python train.py --vocab_size=8192 --activation="swiglu" --norm_eps=1e-06 --rope_base=10000.0 --bias="none" --tie_embeddings=false --init="trunc" --init_std_up=0.0291 --seq_len=256 --doc_mask=true
Each number is 500 + 40 x the weight over the matrix's rms, rounded and kept within 0 to 999. Layers, rows and columns count from 0. Numbers have three digits each.

# up: layer 4 MLP up, 1024x384, rms 0.104, rows 244-278, columns 128-255
# down: layer 4 MLP down (transposed), 1024x384, rms 0.0954, rows 244-278, columns 128-255
# gate: layer 4 MLP gate, 1024x384, rms 0.101, rows 245-279, columns 128-255
up244:499497436557450423434506452519553463466513436502474492569481504541506441547454522462472513540460453526530479548458554513559466499574512489455451478477578416507507459559475449456506504533507424495494456498505548528437549585494447417467494527487468550423531580484511505469535468503510546467450508401524470525500540555502510441533440570530505526494510542465474458493477519509488456517471
down244:514523551451482519532452461477499545527551591492529498430608481508469536476538522461535485474530560518494519516529437482472531432415449498553453550426433466535503521444531494541554453497518534468523470534499471493487465446440555552487472524487534458528498405487467493502475581496420477526533523534515555486495467461484508572510462423489535504563504501554453483469572467472482510506466
gate245:499457571512508570473519472414547473467434479496514492580526485478556524509538558502537555516469466525456563468513474499490620495534449487492521568450521431406489469495503502509532533497538541452403511502475463504483502497460462473512568509453476536540546481533512510443565572476489481471528500569465462567456491508475498545489500487573476575544468505528508536471497465485465483425551
up245:466496484514505537453458546520378479496518493538433505521521506491496523482411479534485465515493534555478477547536469523517488548525436533480555439488477482532531508517552563487496570504493441555521513498507478461556508475502468453464468472521476539481477509568489522537480488511465509459487468444499468513511605537505453407503534521417484529502584440448447478550501497505450493530511
down245:482502486488498521529491542482462551491464504453449498458465502524473520488455482526466471501518515593492528498511418534510483426532506554501530521523488507544521497499473495489541507510485467540460516546471507470486450459556532449571510515476475415545539502540515498530544509556437459440521464468505479421491411498481418488493464497496520493527514490478507484480483483526495485557543
gate246:518450533439553490497598594543568555552447468455463537528497509513503465535483469467486477499538539518427444469469470499429444517479454565501466480561502527473448482554589514565484419519524606466542455495522506514592521542482530470554465471502498518497493514452568478447554480588461575520507478513552581486418541511472502462484432514482478479460533581537493487550443586549523560453505
up246:444577536504533538496482557527455431459479521496482598504565551504466497545393540443524466458521570556544466568435475553462493504465521464505557549528517494459559473439502506492532507464497508462516447487573541565533484472451538484540541523542493552483491557499437433514541508476489436512513489488524490464555536581553472492511468526498471430439470469526452541526462496510518544434492
down246:541504492431522567494471523535468490539523519537586489514479490476504538478500528498534475549500489549567562491576498536539590467510476460492520475524546420545526464462532512498516472441481493569498486455459549465483528480407509482441536491451515513454524542476477509546436477421476450507511558478508540466504588495451542530472534525515499555532436500542486501452505442525512497595545
gate247:566528482569529537535535437545438478519468493515504449531490430448446507508466580480507433477423471544529450476563494539517431479457491483479516492498520493494426488463516482431532576514510482550470461500541493505459437476529454489464540441525511505410502467519431566465509491547547481485397460496485471500542625474529494385543522462471541452546503434493514534522533536546516488515507
up247:396464435460464476561467507499493453489453408473484459562555549548543487494603524579499563522491474475513547455390471507519559453606461547480456482521504521504486545451554502505485477488496461483530541464468551482534521509514510463463478595514481500539499512472581420538437426495489541534553573469563517524440516456507451550451531493514523480572471552459525516352470445508513557537502
down247:544525581562578519477510521550463477477493532519560456485412434494443501474417517522509452490468431535508478504514514526504481449452483451463578517492529442530515508459443411500472486505563519505521482503514478526440443480518500490476561538501549521482513511566494540492497571387525490465505406483479470484519519521459524436502496517485527480509489441498512512482507498492520459484477
gate248:550520490517548558482542394449492494501533560441527501441440491438521556513580552492487525439516518536561527494521467523435489524562502478511552495477466487481554519494467459560522467474482517492533476488555497505439453560469536511497509506378495530519506509423523443614482534450552464530473500496538477522514540444490436538495486442425586516504440534500504411490553501473550496453483
up248:581549512474545484477393504412506497536519539515419593453421400396433561469569475504511507450413530519554507553507523481495502524555495459483591510499459483442474487484535535475498517535452428507516520530540493532513497494467565556551563570512485547465515492502538443532512522487487485490501465468592530440525437481533449576551460563474549529445502461523553484487500517471516530522503
down248:528576490552456521528410527410502515479523525488470527520487437481542593496482387531492483429478480547598483495506548461552462506577486485533513519503516427493430521524457441458500444514548604442496518536502495546499434521446509499456518509456452464463514472395546456511514482457487551534527414504541526486472516449485476567488503528447572433489498466523488423527518497497576492511492
gate249:528575468420518459530505557491526554536471474475498454494554484490470528455544492420535506498441385504500505461512430507553574474446552543522450467534596492504499537575531462478449471462440490450509475545598535597448453477526487476438496456468469518461429523589465485556528464442551502554483450575519529479517536571492595437522519549467435514562498463416483534476477434551492455541542
up249:497589528450470440471475491472530500527454568552532530538477479483517495439530525447535522541468464532455460493472474499456564534524597521556487504496479395500483595558538564550539506487441514374523528599485508535520514410523474455405525447560452459368477480449563503513549473536515471484525528564467456482457524551507529545484518497459465513530429454412480517535498524503599463547480
down249:476523552532502506531504492487457475489553515474528628518524481511424542496549426507473515467472521466505550484440564493507528498539390493503549547586510518430517463419479504525492494556540523547496460487518520450482490498478535471538457483548402480481496404505522462470518449384531476490566514515517514489480513548511454528450497384523496441424513532483509422544466537492504520525438
gate250:474493524466478537504536529525497510503522521534543454448449498563452499485518519582455430494427559540511484502456515478468391469464486523451521517580471535473481436519472414511606524543468398558426506486561521540512537545417423450509491488505546456504496478388504484443493529471483450598462501416551442474504523505550532488529486495573463505610568512474462537534474384531541435510448
up250:475466489491516476497547449502482537492535583497561510481497470439461501493556511536520508511478487467493517387474566508482474433520570478473473491506529523572517495547481437464530459433577470484495432446526516492552504568475475445518528423478511543423424487433563537511591476524526498465476494551542443511472477533539528492497451520491505576568601544496469485524503407521493493576558
down250:485501486490516506529525476539517502483496486463429533501521461476498505515440490462592520465588454526477484484518535570531590527537527469522480467462530485570525464496533513513446491496543537471507474540436447438461445471574607611477511473442455544547501521573502516546465530522466541428476496521503507441489454498464487585472467473503541511417494584466562426550473552473492545493566
gate251:469401489562487500449361560517562505499517594463482509486542518541493563551529540489429499462471463447512543541499538533535550489552510478486482456513486489450504499482574581466534526500465560500483489489450568494547496466484587531495534464501507418472537485517524524489502535543526470481460524549472511473487512499541561472475490438480469475565500512473492521478469515532482499455451
up251:481436502461523496504473554513563455496503487468525477537405505545539494383436437485429502536598516523474546612512457542535455524515375551489468521494511579519533506476584581525479439565543410511404514509590479555458524476436531498506481413499531383472504495533558518491547632521518495500414534526566509468499485450551540495481502525450562492569486461430517520547450565502457580476467
down251:503509500416491554483446595550570477494531455472470540465456493508498556443480490486466533443565517549476553612522487500424524500540505557515436580525448513556493538494550614440593481474499494580453610425468502568554509558409543545524535470483466463458564499522541469466483548519539518574442509505569514444430505435512543481453566453442541499584427486519426526560449534518463496540411
gate252:505516460452542521482450480468500446542571547490526514478555499498455492494447558526467478541534458498510439463531498467496496423473515507491522487564523512475412505537521502603511502477483539507483492432523444509498533504497586504534448515438478482454529481496507494447494480520478511516498574469469500460478538511516472478481481509472546502429518549505465512544551563507459488440484
up252:446535510499540488514461461471546462562587483445484464568521478535515469529500535527460525559587473496517512500555508440579497469480502470539457511506474510466445503478528471544552467503561510555473494459504507514479468472469510495524451551476457462471504492469562475481497494515473489559554569482527454478467561529438476519439520538506507519456487555429529564508488584500541518529400
down252:528547477466513513530459531453595473524517488519505532495490498490485457504531522488521515449480477521440506428515520478468477551541479495527602463488437517463448539494512495477524481478505486497508498464502452527548547503585500499509506465539508550493537467512528551505476403477538539474418453498474543454474578488433481482522488517490471476495514480482561489482455503488512516508520
gate253:496505561419519518548501571481517507442448560497596520498468469465457539508486472451456453482466406461489554535525510408499459472459457554536485455464521518493431481459478528576523433419421465487436475526512518497460531497447498585482550492468516522525475538548480456465524505520530507444534462541521498453507511544528539497471499457587478515483548499413549436527519454548441520423510
up253:442472486533552490528522501480519490478420490476480558471497481502477431571492511478504531481537541507511500437522546493494450482526464510491551496523511518475535454540551486479519523565542560547550521534512500529594489508558512453512455514472538468496433524496538482537529479541436580540472474522549496530510567549533526506581453508536505503445544502582460503499462560530594438519509
down253:507484420511509469491527488526449496591500510536419478581497563521564465571540523482479499484516513517517462465430529484482456490455534501500485531494454527549608561520534455492514454535473567523560541500504437522469545483556503531546558450460459516477525484426475553479505509519480538587503499446517494557527460493478508532438503538450451535482440529527544465472578476482478490546509
gate254:457488473561513463529461410479501532471493500441481459546490415561540485472506454518386481499522459498540554480487440552535546511569470483447553559543503437532504561482561431407485611524486432466524417512430591473564414576457527559423529473500421496539590530547441468515420553522471548516511547415466507581441470543499548581509423476425485506499492490521504531434525450468487461442530
up254:598529522497492496470474521460570431496520462549500519481528515552454540424546486502542488397489489503492492523537495548523519452523531502424515524476480530455484585625453482508546507570545512489545554594440453460510464472547483518607528538484493537501527527469549474527447448431471500514452501461428466474563523471474474510465480473512472510464491506532503464488496440499486552531448
down254:493484541423474432518532538541545493497548529504483494489613502544531475449543430566501528489447512449501540575520598463469498492593549522513439495515449543404467534508494503587458531504544546478505483566554514496544440539488534460516486455589385480515499448542489457518508430486471443525532451503455508512492539490492456613443498448585460491532555479472494519494491535561509525492475
gate255:564556514489554546471476501535533481504497551440502559475491487504513466411440498520499559443467495529475492455528463514489466492537492460512500426531520564541534519544522505420513516473431472535614459509595525507511527554521520519508415476541510536479457486534507553485423448459465511482490496531549459478518493480504503492486506482470534528492452506495477480452555462477471509511495
up255:556515548481513468488477543561494583582465524492532596447517533488484518464452509511511499446514468483508517421539511430478535498509490549502466505470588512501494485522492482511517488446496501570516515478501472605516553493545530560506465499488511500494482502489463524490509468535481542479501459455483444531512522512435469512469414492474476499515484414532487456467566538604489469517495
down255:461469534489506468485499483503436531527484442491488515590471421494493467476589457552540582549474474519491455520501550530551524552482489487487503498483489539432488486552489489491408537512563524518518464572474486456516549512538567549570516536542503553481503557571524537518541569436498455532501521471438568541448476493497484517507454494503502547465488460489555521478538519517485508514526
gate256:475451488517511482449539479536483466480469478463447467484498470446549459489516503539547522515455479463528544499554414434474497453400459563509484491554455505486451504525467556488535520500521435470504518531510542478512491601601442503457460546509540504454522561485537486476522539434459547476465546519490547538485468474494492525532560482500470586446531501432479525543400468475549483475495
up256:439456408514513555503568473531553479532469496535519509522529452455484496531491454555501558434477466518529533469452545540577514486473532432495522538479446428595563594559507564552435528521507490450494602485531492473547513533481470540457434487554482498471493576554459560496492520480557528512502502588513502504500490533481501519484488547531507529509465486516485482490477484446540561500541
down256:545547563434430512493433523480502512530522535464439423464471519494510564495531526445450490553477537441486506504536476436495496481503492509515489477516470500438452482472547467490548438502458491562496434538480402533455473482493536503501501472483461558467554436456509453455524491559420573512494547509516552511525517554559472443459559455500483543484566520505495457552480479557465436477463
gate257:469470511544549370442441470507520498444448562448447499498525564480462508565435485478521510467517499535460493490530539496484479534529501565445520557496468505464472507554533497525474409520502484506493434434554510495538497474499529482531570485502507515428482526470495490441471504547479537553451564499521489545517569502545492426531408490512500506511408539530576495563482470549541509499489
up257:514496549398508509527480529493532485433471495467444482456470491509562526463501499525474537420539501442473537489521535491505480517448535470530448501523511557583499477561535459499506436526454510572482500547413510531531492467482469539490479490546487517512526484534565513516526455499473418550535533512468541485541424507439495495535480439542467484568515504533508558530482602469519431469509
down257:479455537533467525505507509529575545500510473499500472512469436511507489491441477472466520455481526480585485538525466525501518549503555469461516516409542518622513479500507509457516484496442484520493517459476436536458408588466524536572463485499501509472499538515549569541534492490460429447457468521527465483456419470476486498471556493426441469550491466437573458523453531452464523510515
gate258:460526428529521451528527540478438529519495466463585487509499464556484481388558516470463488566494477466475564494581484445482468529472472496432472519466533478493475475472501506532600428489562452492421494495490494433569501552481449593528519519487494498502431483469524482470522546512514506537511485503509498515455470537493548512483433503517534577507543461478463554521478463454455518481499
up258:466457522541519390558481505470440582490440483429561471526481476537487503469537514427471515530468474565428484555539524467502483531454484501495475514508533530451532472496501510518473520528539482490518536533561506482517461489449442542484460503451535491576524493426529431528472565520467500550541470501513512442465464480511523481477434460485505569493602505509514504536441479503445496450574
down258:488431494461443462540485485548404490509559493462438519477495514470526431489548522498541545414510488537515485477474407449498475524573551430455553478545463508497456483540477543524460559487454533533536491480537540501542516458503514419484517505504543536504556512497438539527551533442461482428524514591575484476450549474527539458484505478527509453503436458564515444487482577463513462464490
gate259:529500569468504519498457401516525429550459448456562478551526544540582510471481492546456546569543450493506523427502462430501479483579444497474520502491478475472514472447537526515506488438522497585499490491472561457497453531492569469581440544504550457506455489532472486515492469472514600443632540460536522414504462391572475427530482549534445592409522538532472565566440490456448495462510
up259:577542478512521528458492458540566543557570583473515466502485489527487443494542508468501497575487521391465497477494486502558589502573495576429473510523536549512482500423446399512502448479544487480475476512424543488508577466436536474559436477574514477540563443521518559528573515493469465500524555433501450545555505465399483535429548495504469533483452516450413518385593528566512481474510
down259:488475519474516552528494430531445486517472461437551436535501544583544528497508577578485494498580483462477536441561439394477546582536536403475544450516486473495482504455541576471551526481525524542460526475397537490509503486576579530523482547557516514554517459529525532466524548435502497508540500422493430456470497412468504526493455512466450550488543493538521486475477488509465561539491
gate260:477473499509504486504494494440458511471476539435527487498526552513473511440486501564431441512462498480527480487476484510458498493493494539442506454512551520548518524492461465527460465459493455420584487501470419498544560464498462507501526595468426499554490495535491512476485566448423454469492495492513455538431475476454540490508538433507509463511500500558553413430481485539599545456544
up260:521484534534504513512502509454478501517557436491514497512504469513495581459518484513431483540510553571478521493440480499510540491532412542472512494478552530543483425539520433506485465493497476480575545495458489493534545493511483519469453542437457446530514422480451542482509506504465431488523511460512525534523452481517540481459495440479444487512500509597473458451442498531555590406572
down260:466524559557442482470504540397499492480475393448503505505501487488544482405508545508504491528522554522484506500496549502457518528479482517483503480476495554527494573480480492505436495523466459545545498444489448470513495587531443489520485492476453515557505427461501497462473530504473459464523492486485535505526541516461520430474548488559443524514494484597470464438505507505593582403505
gate261:485444504517500498486493566434509443523544543568475574507562494435492489526501528478453493519513469468578468460521477461518484451548523474502487566535537517488553561502544535451570514557496516530558500495596490523475484463534515503556548504508503550580547541529509512516507517510430430518397507507487545489506472530495581568581461464487483441539462598524443402475539488451503512481503
up261:427489480556529447548519518506479503495478488561524578465553486507479471473529524426497475544548494499508565527505436476536522646524632469502532451416521467506430492470555528464514490464528455537492451561508479516462510450473449547511546514497418575518487518540529512544492475479556491445520523444492450560503510529471479490454549463519471461490525471500533507449479535539557466452541
down261:483605523502538485448479629435451448470529508483528451511454506443489515471506454506535504456474454560511509521488490451569535524494582555538448490553495544469383461443475518526492584528499543460455481540520501505509505443481529561491521482444513472565459504577477528528530542477485517506514525518467521464490477524536551481520529580499517477481518538468482499502488437525520557449434
gate262:492492449491414471506484500506542483518560404451541493574556487532575467489517488492535537538491528519526576495456496498523578493546527434435519479487556517511420513492468476495499452495603437447504508506457485516508541561417397496455530506552514547585513496533580518489479504559487461506470478471517538527516482438527513518506467563524461393435510530450537480457502511501501527550498
up262:432482515514556520491513428484402446496455444544474520513528516523459561523509443503492455430495465416476431558439463526524485512403477482551520485434473473493558562522526496523521595517453515511502527578520530485447398427488502495424530544468442527445441492497419537557464530531481527479572543467474490485493550484428550527471528413441537543500584449567544460576476495490542475391547
down262:491458494464568444517604477502508503507456525595456478536504574487535557490539522501465480529497381438521441547436450540577518540427486520481559486380525458504504523481517497510533568508515510509509523464493497419515450498522523464445551460519443457496481414586471512484484454463449566510521472489436539491460564517436496525529509434392504510513497460613534500509507532480546486444498
gate263:504447516471517503442574503470515461495445503542396501500568448500511548453464478470491452497423573472481507484520516557530427504529553495549530494513488497476520440501509502515459550530489426541439443429503541504487476494501503539462514459500554498499511414509496443556472457476547472522488471461500521575489501516489508526590512465454435500470491480525536476587546539465509484524552
up263:458468482540542423443341496485578504445455532572506516421546490486478532572442502514553467572465464542543544545500486457452586480550505480451559477526453465485522505477490545457504518551484534518521496453489515533437586502508515412425535489515504525489499548494406487471484462487449508461442521532546492539505504477419475496484520415441532463474445460582510518438479537535468463413489
down263:512525506452489488584601455519451465517490480449469477535542496527517515456486534468419516422532497513502480434492559532517467519444475501525454487470491573466480474543540486539481442473573482462548576516555492490506495589472512503545477471438463497523527498471594518520532563535559533554500520455488520522450465579496488505553527563591464529539545474520535546522551494477510518561509
gate264:432603461598557500479458464505491535484515553471488530500480503544509508451495521503531496488529523526517517473497560478521465549533507523548506514489484472461573543513532478535514485545513416520525584452518486477507532404518560566490499524568529546540498521533487531483522405449418539491464533499496520479563528463455512507502451499528506542515480467499424452501531559472475530497445
up264:435475521513505381483497498530540526472475480426446525527522495481495531432480495508436580506487514521459462423514520498473560521540473552491507602510509523501490456416505485464462479545458559514496507539476490468445470530531468531491457491527484455538504451463493503607472557505534458502510494473490508485509525484455441517450469476557469417569524522505500493545507450553529433526506
down264:525508489515472584504502443487517552447536486493514503424510453475494488561572515562552577508489524522538523578507533509509475406484487520564476518449506511570443472553537533473522508465476459476506520531532509479490565483462520449498487492499531490483513541508529492484525553568472534541411506498476554525524486489465481473523599487435498483453582532490508522531530571414530520494538
gate265:570445486435465455526562544424496462533575487525568483483488529473523458514518529453533519415491541445497466542439527540517526498518504508450589453489544450476539521521538468505504472400428530530499546511502484433466509475401453520541504487441517466493527478555544477544551494540497469445519491488523477435520554487521483576488416551561551543512492580539494512511554537516459528530525
up265:448530608551518530490471506600564456527524496479366521552490497509583528417520492527569502540511499481517525492527455492473423476425502497602449427542516524524461484513456487513499563583536489451498451600510527544528487460586544473471509483565471593521484529486536540465506553465497529512505501599458518480447495489501433500489540475456542477441572472511467526467499517536541497451545
down265:483452480439437502522545569480528446551533433524489474547470545509515521557536511539562571482528530448511479493491472455491471446443564521504520406503540496561516513489555496506515473492482517467465538546562508472543467509470518550475575461483514578457473485557531543469457513479498510468505491585478528378462533453521449550557532509541493491476473469551447487433548574509496522512540
gate266:514488514506401486497476495532482521523457499471523456440414545490417545493525487528541515466516476486535444500454521435500486492526488477476496510517528581472493469474409462468415414475503510528485539502505532514548429481512498459472470460514558476531579443518513435462481548535537460498494512528496463517526481481523562508516437504567487512548481531542406488502520488500532407561475
up266:478502547580525469476474563524478484468555527531520536431548468558526517499489488500507501501441448530448527451518449544476477473424512495540484454423488439537475509545547513500567539494499431551491464475489503508382515515562504522518462544497517495526463531549495475470522489485524484489438483438497575578587507493524512485503495411440439421476477486413551546524490471522411519420494
down266:511473484511503380510523459489474571548501499443403512542491488513502502519482481527552471464505597438463469436470421566474561439483545502550493493467510483482426512458518439513505554527503433542476509490549521516475519492509494469477505516523563442477522469493504503427574475488478444429431458449418598440542516508535504491531524427489486551544511487526567525526454450547458504472450
gate267:600525492506503471432530460458537423385436568415469491501473532455505521534460529473543530505524534483489473467512550456469452501477468579525525574531531621487533440419490596494472444525462506481503503515428528550515446500541482550480521456516509491521483512459490496485490577524529394482541551522554521458528488453555529485480481529506535528473509499479475535594465498478489530466603
up267:515533440473533531448508485515430460490473557378497490542483402458527516459468537471539495546511533448505459558485540501515550521556406493496539546477454483543458533517499555512475454532510483532488529554476450541516569485547539521500515523497522528518435561572552471560575479504457437466471542508533566465501474490468530482496496546465520513545460491484499508470366565475554489443457
down267:460489445484547538580512582537474559586506507470557581564478420515520456454480451428467485471488495444543445534468576502487569498551457440476475423429432420507368547552476466502490532499448475541516562558552457476484560496512542470506489530540504525453536579576524503522551462489501429490478480438534500543510511502460504504526500475539503539483494476514544471443400481523585472446422
gate268:469495571474513504491546475466494521503484520551501496474540513528457600547433498524543486533509492456504525527440483439486469532513447505485499483555489470475566630513456540515457513568463528524476458499494469480458538480483550561528531515469490499535541466523502460595477560477505460503450493545535468482535520450466447584494463520534456464524455491448494503498541441482468554488494
up268:538535453513523452497530422470514452464500462486525427542551500521487528463483424481505511478467485489492496529493496466482517510530496533481511568548485556434521489494429568495548497513521491493562503450510482515512509535530554489544479463466471459540514549537506484424509563547469466528484429488524503545454498489481588546524460551471590504481493446523514508518491528518525458470553
down268:431569502532452506464559436464517521474490484553429413488579521552504467529531451467482524505453506495509496488473500518480454426491474519533447543539499605469507460518427554503578548584494442505552480543515504478556541533500513528497477489497467448513502465577511435573507476525531521496418433477540517471561456513545486510544475473560502499515472460411481556460522462566530481462578
gate269:506515523511506517390480458447531430526498512588489493493496553448523485500563418389500505487591406506488515502472492487522473434535487438467442481563478546449521451541499532500529410574437523506481532575525492462477524569483476505520548513488461549481529490502463435515473493554565475457497491506505512473498502498529438514512497454511518491508497531490498514478450511444506526419473
up269:490461450484493408529495459502511536484472487526499541483499481556463419476473451540556571476541443527522401563549557486432433421474563477494490567534522484441576502489514465447534486559484482487535508457522519515501530535565542504497510492451573499458475522500535516471486506544493504556469427505515515413486504530536575403471524532477519564539543557538407455522519519432511533460445
down269:531427510452562421541471495514501569534492490481484551527477485544478452450522523511501521494504465538455509574482518489450472474500531519470492502489502523496542452502494499472508501465471496505591524486473490486432445464538509504508496494536512571438483543483492458489440475483438564497473462513468465611524520512521610452473504553409503545529490530450471524455517503396454521528487
gate270:560508496499496483516561465500477560518511465441513449578511503500508416533530497444535508518500433491513467512513504510404463520488425572552509468585533464464450503498521460543495511583492510457489528485508564556499515601561595504452499482476516473402566479514444499507518510451581506553493500571541526492546504510526514489520506471559586501460545533481465557524610488493503578401393
up270:503480489477441451505518512502478479497451526522476484508465454624512528493550447477472545498520493436487457541496492508511495551452440440495503468486444522507499513460509477414487445493522502494470457467461500488567475480425474491482473527524529506471497546418446555519486500498537502486531504497550461472496456489451489483515459544526559507529576491555510502529438528513539443467534
down270:450493445540479532533496475440445479506500565501541470421440458534486554495447523416499481464488443463504546536537492424470460520485501505563541471502437506567492543529522523459469476494450508530421471539539487548472514565467481466439526435517509518521592569476501574474481538552540501502499467531496512461503442467441537551463485518425487580529471519474551474458475420427497488588524
gate271:459547541526503559498537457460489488526510458473460446565486521583553424474553464490428450516547471491481509479506478456485470413490457492484420486569506524536496498468452503455475486507528567425492504475505549479580497500535509519505556608508451464516503449534503487487516552551554541459477479551452487474484480472473497505476521489527484482553526479474547506512556482504548573450458
up271:557527546446563516443490491466492469466522528418441502508495502530511474497504507535503479491505537537563434526532509479510464492470550582507533574490485469545508501484515465501512497394483532472495518479532550448499438522475495539484507459451438446485563433515544535513536546484535534440506454528461497526481488489469493466442492479492468499476442498429455503546521478502470484474500
down271:523517510474486430419566569524505441558525540496443510538484523496528564508504574472483543542499466416506491521536442459531559519527500512577461477499509500491460624512513505526556479488605479541554458483515501479504486425531481478483501495508549493468527522519510452484511544429462453519491534517504544476514443490505538503410483448463483520484503482423484469568432524501516527561586
gate272:556516503543472406551474542453495426493504487486538455580510485539488502474480519508507501459479501555515506541577507476453452532530465452471560523512465421461562493530572486510487431516510451519447487529472473488490482505554502503490539473453518436381527456472535596488589444516533532483544476519447466458488542548538446499520501525560513538496497561551556506508579500500467533506471
up272:458478476476513463448499520467515547532467507473493500592473478510441460486516597496463496466536547509458510483496491544564470507472476561556492535503502549527464511513437439504519535512456487552570504444481500569514460412473512489549541474551494605631447516504493450451440513545538482470520543498553543517496417431478511452598588523524541454528493511564509417511499550531555489555559
down272:466540451552529410536492516518438502488479485497530462566507474481443452510456533456532567498496529540523537488556471453423449468555468495496529486503466443488477427547483488497515549458548468536446463498506487476443475566534521482483476476401541532381549413539504567540497467458461519520504561486499457538463507527566465488494577501546515548462506496487518487470513526536431513562499
gate273:548506436512502431525561484487510473486476501456465561497454496461543481514462452508499483510498514426469537456520467554392499525479475498486494621455505354528481519455480532493523518485464431494591551457483566532542446524476477537551470493471484440443504533535485509577440475559507492488470478424486519503497406505499482442489479514440490515498465523569558545472544453603503465442499
up273:508506586507488571438483487506493560568511471528566428506508433516501518601487532489522483524545492527502545494486524436542567477521506525522475491507496586475441459505536465510475414527484456460456473475531457464403550500532487468463544469608545538532455493472532428420510463476522489510520539505530494519515587514465563499478506427545512555515564471487480507510469556418425524542450
down273:571474527481513453480561458540545582489456510549524541536493448493470459534503465432494467526577537483519563524484553459534501477449503475491477533540541574466490438452465424449520470467502467453479513427519478452523424500566482492509499586500549441456496435462482470529584533514520477522559549441517507552470587501507599451498484556472459566539530441527447583539480559477513521537470
gate274:561545503490569464477538494526502440527494493452442496505486447539525468501544507422605525526459432584435505554471442514535491500460476572555526551499478492562500497537567485504490438517572503481484586499460544510495462507480529565510499489473528553521427501491504457539548541487585550562488493500519489491434514501513492416561526536576481565531531500471591506527438483429569564532461
up274:516558481457473524471471540516506470618439511392512522568468498462507472531427567483544442529566508505520455471501520524458510498589446497523466439565545481386455457597509458551539524445567540459475481500501553485545515487470427468430473498544514486575539476518601486489468475491512484497488509501488479483508543453566528458517512472469483516504497489449575507516516544593473542539440
down274:600473489520484531486513447577512423464507480523467568489499530443495457541516426535496470575456450517497543465521485535527425478500492468500509528522502534462537565490497502531427477458548477533474565526474480532500530526532559494552453572499545525437418520492457450514512564538549579521568439570494580479459478517521507473534537480513533569528512464518560437515456454455561488505510
gate275:511500504523494441552462507504529548496383480436507499490467539499478542507497411516485510556476479532503579430439466530408506529507491562524513543526474463488492541469530540508483531501488450536493476468535567503474507599552519460495462553543583556501462547460455523510449550482453464498558507530477581506492456531553476497527455415530521479508522493472574531520455487508537507525432
up275:456557528519484538486566519530493504549457476497422536531539477530448594517566472517477556544437499540507465679600453439502505550452518472455504554523454510507489493511434555485521414532467470574534456514409511509423439569543497540545600470505468499583595529417478580581514425485521594531461555532400506487495548530408523513547594450569543567563554535526523500415522554504492546420565
down275:428539594548523545504563537534513462512454509493449535559573474524512603515504508505499505534425489571545482612607510461544547611438534448480510467515517475516525508506464553483526417500507422580518457515460478524438505528556513522484541495491532514545577537470405538537480439550534625546519559468419515557519468540455453527465565512538476497538576509496508426473601575528479482446559
gate276:501543521559543514487519557482523535530460488489465495544514551557454533457504459491482524499516508409450547550489615446590547523476543503587521515521486459582450504517543508519509442564568463562505507488492475499535419512608559526499529478523484446470484507518444477475496444482521466478465591496423501507520525567522510525534534562544497523569538556450514509480525512457477515531488
up276:444539516491457501477562501478563529424479553498515507544505512486476521517472562507463459475480492539496535459473494457430520544474490483481507515484468485468474499500468529526589518501457503480541538519419466552550483550451574537482549542543584596492473461515484608477559516499539521522536475517530506506578483480476440476480491490480473532512458481474467523442463478518524463473476
down276:487517513588506516485536500492531552492469505496510491514536566485447506554556491502470542493539535457482498507506617446566522527455547480572492477518514438603454569572541527487498440542534498555489487494514535479516450480561560479471523432459504447418520513511475482446511470450544508492503557555482501475551510542499534501505518535500481521515545530504540509484524533465512437555465
gate277:506489538417523520628505519433555478495451497551518498620507421500520516545505497458530492496469488459437510540435561450550493424499465459505508470541516493471559572554532500515528552474501486517478533475503584539446445423486490506480584474480436498471475508533609520513508444517498466484444425509397488465572478510504537429504518515530487526538544506499539553524523524447489479482482
up277:487551471439490541527578537389508539444499557530531519495521450468581530515391516515483502478500440508476543445379524475591505481499525497526517494496482502425513505531573546530506524538442433519486467437460503545494538446479537535446505559506470531423460565552523503439514400570490528475477498503518549538500513587476569353535485490512563574465479453478520433518461541491501471539539
down277:528508528598516530473468436456456467567514480478437493533546511491477450473482542518513525482467452466546524486544488504427549489547497553503552495549474508495482500499530475431562437492408462498517555491487435479484500459539462517515436421520499534540466492452536445452453360433505477409510551538536530404447484475516465490540512572552431538519484421477447511480502555523481534490535
gate278:564501482482435514511471570543514464552507458495521498463559468470556461566531479463495461518498475511557484455491472454531470465489528462424517504473550480465453477514524529519529532470490494464522495521454554497515616505489498455517487536560537479557566515541512538537430455489476530478481537504468506464449536496529503532515501584549532571457446525526478499478545533536548440457436
up278:475462526475473516496531475452504422522553483494438534528572438512461452465454444445453453485505506532471425576511550514496523516419522522476523509462483517533485510519444514511530523553637572506444562476554492487438525535492514566468535518458464490492503548506547468552497510465539527461445492439544476444492521416450467487531427484452462445515486475453511474541525426446437517487495
down278:510464458548453509526552490454500445538526480541482551534512515510503486454478499499421457499481570483489485514467471490468526497439490512549513497510426501594450427506479465451522462506555541559456470475562534497474512446499504549571566503501480531442482544615543531537509455490509512426508497543494467512432475460471441447451516423500538472555483570512511472563430458496501461500517
gate279:456419508477438478479513513439548434454502497476544458497562583531473485461531545581416466485448466529425494537477486480452481502557465493449554463485503522451523493447476529496550443549560484507585527508489541506484472466503501559515543479478498448484500476443538429491501547481480442464429487485507540448531447485472547484460522496537468500511578472497490467499481383494494504469540